Weights of a small transformer language model.
Size: 4 heads of 64, MLP 1024 squared ReLU.
Each number is 200 + 30 x the weight over its row's rms, rounded and kept within 0 to 999. Layers, rows and columns count from 0. The size before them is the row's rms in percent of the matrix's.

# layer 2 MLP down, 256x1024, rms 0.0899, rows 0-25, columns 512-639
103,210,245,146,156,191,265,222,199,249,162,241,216,246,221,212,205,117,266,220,195,177,148,189,203,189,245,178,139,201,245,198,164,185,209,247,235,187,223,177,212,216,239,167,173,213,202,168,236,149,209,220,243,202,169,201,198,158,248,222,178,119,135,251,255,149,209,230,192,189,168,186,182,219,184,184,206,184,140,240,219,170,218,144,227,191,251,180,184,199,189,255,258,217,191,201,146,186,143,195,210,182,275,168,227,184,171,209,207,165,193,181,276,161,176,270,218,188,227,170,220,126,205,171,208,165,171,196,147
100,205,174,192,180,208,242,250,198,180,206,195,203,235,180,215,208,243,203,207,195,186,175,153,165,154,126,186,185,178,210,220,220,166,185,174,158,197,159,247,174,181,211,240,162,171,177,222,133,182,261,189,174,182,201,225,204,198,182,151,212,243,231,178,229,158,174,219,161,179,194,175,196,233,180,185,197,182,221,207,199,168,194,202,153,184,174,204,173,254,186,191,205,200,183,276,226,201,213,177,205,169,200,177,214,182,247,216,147,203,200,253,238,189,192,187,217,205,189,135,206,192,187,186,197,187,211,188,230
104,149,211,238,188,182,222,223,136,216,162,246,171,241,157,190,193,211,137,189,206,215,229,221,207,235,178,175,234,239,172,147,222,177,205,215,213,191,194,248,167,200,192,218,167,239,205,187,213,199,216,248,202,191,164,220,184,228,195,202,206,165,182,185,176,136,189,223,148,235,182,183,228,250,187,214,213,236,193,238,198,277,173,151,211,215,236,210,156,169,174,178,195,242,214,197,206,172,235,221,143,144,191,187,230,177,239,263,273,206,199,202,167,279,158,206,214,187,205,186,153,228,201,189,141,162,200,198,235
098,256,195,208,155,296,190,181,185,235,242,196,227,197,189,276,246,250,203,169,216,257,242,181,125,184,258,228,204,172,192,233,196,247,139,143,255,207,198,188,156,176,233,181,170,192,184,221,212,200,267,169,292,211,177,213,170,171,183,174,222,158,184,198,228,204,250,207,190,166,189,137,182,207,217,183,277,208,148,179,185,250,206,232,202,187,176,192,222,129,216,171,157,237,192,248,182,171,186,187,208,240,193,234,161,194,212,192,227,184,224,190,201,264,172,237,228,184,182,226,237,229,191,234,193,272,255,210,203
088,219,174,151,204,147,234,178,194,204,202,208,222,205,166,185,171,261,247,240,192,196,178,240,255,169,175,267,206,222,165,144,167,181,218,202,222,195,226,179,225,198,180,222,231,134,181,204,187,206,139,218,188,207,219,206,165,237,212,231,178,165,228,209,214,191,185,193,194,207,166,252,175,160,181,222,240,206,150,242,226,201,237,171,181,190,189,221,183,236,211,185,217,178,195,226,148,193,211,203,173,183,236,214,205,214,197,263,252,185,188,202,181,186,164,221,255,232,190,222,199,173,196,222,230,197,174,193,236
101,189,189,228,202,186,250,202,224,201,237,194,214,232,199,194,176,170,208,167,223,126,203,150,188,199,176,199,173,242,239,269,219,203,268,233,208,202,164,228,147,206,214,223,200,257,209,230,160,186,196,225,177,175,197,196,191,231,152,197,216,132,208,198,183,214,197,234,169,212,184,223,180,217,217,182,231,188,214,216,145,196,181,181,157,195,200,168,236,191,140,194,191,289,214,210,207,232,215,137,158,228,255,210,173,175,248,196,213,162,175,224,179,197,174,218,204,118,185,158,219,202,190,167,245,189,195,201,197
100,233,167,174,140,213,192,205,262,195,188,199,199,223,186,177,193,171,234,238,232,167,216,201,208,209,202,108,182,215,191,263,166,167,186,189,184,191,251,192,217,220,187,183,241,232,155,165,210,183,173,153,210,202,173,199,205,209,202,172,188,165,213,198,167,177,242,223,218,255,209,236,209,153,158,229,244,223,137,182,214,214,175,219,200,179,236,190,174,233,135,149,162,221,208,180,180,251,244,198,212,192,200,198,204,232,126,198,206,126,222,178,153,233,199,201,235,252,176,225,177,141,208,203,186,219,236,221,182
099,195,158,227,185,222,140,270,219,193,163,147,175,228,217,237,243,212,210,177,208,262,230,167,274,180,177,219,172,172,229,148,144,214,151,247,237,205,181,217,196,228,197,178,201,190,192,239,231,213,162,209,192,210,207,180,209,143,168,149,239,164,184,194,180,189,193,174,174,258,214,167,166,156,177,218,189,264,244,205,154,204,164,192,183,216,166,190,206,187,194,210,232,181,192,135,209,242,175,111,170,221,198,150,175,196,148,252,204,243,190,216,157,195,212,217,212,243,225,132,184,142,195,251,215,205,229,173,187
098,130,208,151,172,177,221,110,223,199,211,179,132,258,242,206,206,179,219,192,190,161,219,256,230,242,176,179,183,190,214,213,183,203,232,167,161,200,199,222,192,220,159,187,209,217,156,181,200,219,278,196,223,229,272,208,192,221,204,205,277,195,213,215,261,192,190,222,259,198,184,193,198,183,225,176,221,175,184,192,165,248,234,205,231,213,220,210,258,205,276,186,194,143,178,182,162,215,182,158,170,183,198,199,221,205,252,225,170,196,241,266,200,189,179,182,203,150,231,187,158,219,198,200,209,285,212,199,181
098,150,208,175,231,249,213,177,217,209,168,145,251,227,177,172,166,233,189,214,205,150,164,198,233,163,190,169,217,214,177,163,191,212,269,236,251,202,231,177,199,229,198,217,156,175,182,160,191,191,203,216,227,202,155,228,232,179,192,189,234,196,222,240,237,214,174,207,221,188,173,207,190,185,189,212,187,212,223,174,156,190,209,177,197,186,190,188,179,157,210,214,186,237,195,201,161,178,232,242,216,215,210,192,193,188,273,206,157,209,224,251,231,198,99,250,239,273,250,194,216,236,207,181,184,249,200,218,212
093,196,218,126,220,171,189,228,210,195,162,181,216,219,222,215,242,150,172,249,189,131,206,204,160,171,184,201,182,179,159,191,215,217,173,232,199,193,164,145,208,241,219,228,174,164,172,278,228,186,222,163,201,223,173,254,178,211,240,221,136,193,212,217,178,289,175,213,217,213,144,153,243,242,212,183,236,195,249,179,232,196,227,174,194,185,155,182,233,216,174,170,232,258,208,223,165,235,194,192,207,193,192,192,152,201,188,255,151,214,197,188,218,189,189,162,189,164,226,155,142,206,202,155,211,140,213,213,242
100,189,207,207,190,143,218,247,210,186,230,240,176,176,191,221,197,211,190,185,201,200,191,228,216,147,249,172,253,205,173,216,243,198,141,157,188,207,208,244,178,209,243,256,164,119,223,243,124,213,180,205,147,239,221,225,257,228,142,304,212,213,226,241,155,168,214,223,251,207,250,135,188,204,171,157,235,171,242,179,189,206,206,203,217,208,181,210,234,192,223,200,166,225,194,215,211,205,188,152,216,189,210,209,245,217,195,193,213,228,200,184,257,224,207,175,242,174,170,203,228,267,201,212,148,218,192,203,159
102,159,204,207,216,210,240,219,168,145,128,221,193,208,173,203,183,195,165,174,187,206,168,143,209,207,225,232,228,205,195,214,176,248,188,231,202,193,256,213,185,191,234,195,235,188,187,245,184,170,219,199,214,188,188,215,171,199,237,194,210,266,234,206,162,161,158,232,217,224,248,206,176,220,225,212,212,201,197,205,207,236,188,189,196,150,177,196,208,238,181,233,155,179,204,250,182,191,163,230,159,209,202,182,212,222,209,154,119,199,187,189,201,151,220,193,156,184,159,225,227,192,204,189,196,163,194,195,165
101,150,163,136,238,190,203,213,187,195,231,249,203,195,233,183,163,182,184,233,198,288,225,179,226,180,295,183,242,192,258,175,189,193,208,249,181,208,202,198,177,179,180,163,263,273,199,271,220,188,208,184,148,244,203,213,162,185,176,179,171,229,213,189,199,212,213,232,240,245,233,182,181,176,193,187,228,144,267,215,220,184,196,137,234,172,182,227,224,190,189,235,175,178,189,186,209,189,207,260,174,215,208,177,210,222,176,152,185,166,190,184,173,172,192,168,230,247,187,252,180,198,194,128,230,158,175,202,208
103,237,240,213,215,160,223,118,141,179,252,265,230,192,197,228,250,214,228,224,182,232,176,195,202,193,206,244,202,204,202,164,216,191,185,184,197,188,206,236,188,165,166,183,193,181,209,195,191,156,184,207,192,198,213,239,195,232,179,191,191,210,192,214,173,212,209,157,199,146,144,203,135,212,194,146,189,181,193,161,204,192,199,207,221,200,167,269,231,160,268,254,232,142,217,190,153,187,179,201,268,202,178,197,171,184,203,212,178,209,218,208,195,215,205,185,194,239,178,225,192,179,208,186,183,153,242,190,211
108,225,233,203,238,183,194,216,203,155,190,194,196,228,160,192,235,232,199,219,205,174,196,194,248,154,193,206,182,199,182,138,211,220,189,227,170,184,172,202,180,192,246,154,203,169,175,213,124,186,204,198,207,140,194,222,203,151,167,238,156,158,177,233,185,213,195,181,136,179,191,207,144,165,221,152,255,169,189,175,205,179,213,206,221,205,180,171,144,243,198,209,204,221,197,243,204,222,175,143,171,239,196,157,116,179,184,180,242,235,200,169,200,221,231,142,182,192,142,180,191,213,209,204,225,153,161,193,215
102,190,186,222,185,170,190,183,176,188,292,213,189,195,176,267,227,197,160,171,200,226,162,191,229,195,154,211,200,167,141,182,207,180,214,222,225,190,152,167,229,194,178,171,207,184,202,254,204,224,200,248,186,210,225,223,242,194,163,138,178,234,202,186,188,195,218,125,228,168,194,181,216,193,245,226,205,211,165,208,160,217,240,172,253,206,180,193,221,237,232,195,222,246,186,176,234,215,126,224,163,248,186,231,178,244,228,197,232,258,205,205,162,201,150,223,158,139,206,182,151,199,205,209,258,230,194,184,237
096,243,155,214,129,176,279,175,141,194,170,165,181,201,185,181,207,181,177,194,186,178,253,239,268,235,180,195,194,175,178,164,204,208,228,168,249,190,150,162,239,204,229,166,134,184,198,184,158,200,163,234,230,220,189,170,210,221,168,141,209,185,147,246,195,213,191,223,209,221,217,240,201,187,176,237,155,197,196,213,220,205,231,221,177,179,278,191,218,231,168,215,168,190,205,208,208,141,185,198,208,227,176,188,244,182,219,215,235,230,144,198,172,261,146,264,199,192,205,182,199,171,196,203,220,208,216,191,182
099,284,217,260,241,204,233,158,210,234,252,161,209,189,226,202,201,183,231,174,222,175,146,232,220,202,152,173,216,228,231,207,200,188,213,223,183,211,183,217,190,170,179,213,221,226,180,250,238,203,198,236,265,160,215,174,209,238,281,160,151,251,209,183,221,206,182,235,184,186,151,223,231,157,258,173,184,197,185,204,153,157,223,188,287,250,200,156,250,169,191,177,160,193,207,172,230,181,183,202,230,257,174,245,146,168,197,236,187,249,200,204,204,218,221,209,204,169,194,173,195,208,200,211,217,168,209,198,134
102,197,219,202,207,289,253,190,249,222,203,167,189,222,190,179,207,209,197,202,190,190,197,157,205,183,197,226,185,192,248,155,96,244,220,181,237,193,213,213,216,180,173,144,203,187,157,200,172,222,146,230,238,184,175,195,205,217,223,215,200,195,179,157,186,233,191,171,218,141,132,188,194,186,201,259,200,196,193,178,177,153,182,194,260,221,178,172,231,174,248,218,189,179,195,174,145,144,182,188,236,198,181,195,141,187,179,197,244,168,194,209,140,173,178,165,191,198,156,189,250,240,197,184,215,256,226,184,194
102,230,165,215,234,151,195,194,188,264,170,212,244,242,224,183,159,219,202,180,190,192,235,160,205,177,172,148,217,193,132,198,230,134,206,194,238,212,178,184,264,248,241,205,277,227,202,187,194,233,175,244,188,282,198,153,203,166,204,196,122,167,213,246,203,179,236,181,245,182,166,152,205,206,183,194,122,198,203,235,202,236,167,223,212,186,226,245,238,181,208,201,162,234,193,215,168,183,175,179,181,182,166,191,166,242,193,200,181,218,184,231,214,188,179,265,195,175,217,218,235,188,196,175,188,203,170,206,209
103,203,194,188,229,178,212,160,116,229,193,152,258,150,221,177,233,175,206,140,199,169,110,202,140,212,243,241,228,241,238,216,195,140,247,186,197,197,189,194,218,233,147,178,215,205,267,209,246,140,162,235,249,162,229,236,166,187,195,176,245,154,212,191,165,168,171,203,178,171,278,255,220,265,171,201,251,221,191,212,239,259,194,196,187,211,164,201,210,209,189,211,175,178,216,283,197,244,164,197,153,209,256,137,188,125,146,250,264,186,137,195,183,248,177,243,239,233,218,250,173,185,197,237,265,160,196,198,206
099,187,191,235,221,188,196,188,183,201,186,199,221,165,175,151,161,194,186,233,186,187,202,217,140,178,169,160,259,221,159,215,244,156,189,171,163,198,212,182,204,207,196,220,235,209,226,198,196,230,191,202,193,236,215,216,206,152,178,238,250,178,215,177,187,187,197,218,182,220,217,228,243,154,164,198,151,189,189,189,211,174,274,180,259,217,180,198,172,248,206,264,187,241,202,223,187,166,194,236,241,204,175,233,195,112,245,147,162,165,208,214,241,197,258,219,206,229,217,160,176,205,187,217,212,198,238,192,220
099,179,180,196,139,189,217,219,200,167,160,205,184,154,203,205,205,215,189,169,231,201,168,184,174,221,158,242,160,219,218,210,197,169,210,214,196,206,138,216,182,268,112,217,152,219,184,153,258,157,194,218,184,199,192,173,201,211,229,165,208,222,249,185,175,248,200,194,267,273,240,241,195,186,190,183,166,166,121,148,196,233,213,162,158,169,169,240,222,202,220,253,215,117,196,167,242,206,154,212,160,224,218,231,195,131,220,188,171,219,215,182,186,193,163,233,182,165,161,177,247,165,207,266,230,185,172,204,159
098,280,239,227,148,167,224,207,197,223,186,247,239,141,204,193,258,260,177,228,207,217,197,153,213,177,195,159,147,208,217,207,215,179,291,202,229,193,165,200,209,187,181,238,216,143,211,203,243,157,211,289,209,194,202,237,216,229,238,179,207,175,240,152,244,197,240,185,239,145,207,242,209,206,183,203,224,221,163,238,155,196,199,223,172,215,254,196,226,183,188,180,214,220,178,205,215,190,165,244,200,181,222,205,145,163,179,222,184,221,180,214,227,140,217,194,174,188,171,247,219,202,193,192,266,179,223,214,239
102,199,210,212,244,254,193,218,238,238,206,213,219,243,163,206,250,161,197,127,202,159,282,297,218,181,141,189,183,222,212,184,194,230,176,170,215,197,242,194,233,222,199,251,175,159,134,221,220,177,188,199,174,269,236,184,182,201,178,216,208,174,215,239,186,210,215,136,133,192,214,192,200,194,152,196,186,163,268,207,238,255,234,181,184,185,161,190,162,261,188,243,223,170,200,196,162,213,152,213,196,210,194,233,226,221,302,247,199,166,179,155,154,213,183,186,183,160,228,231,184,200,209,198,189,226,222,201,215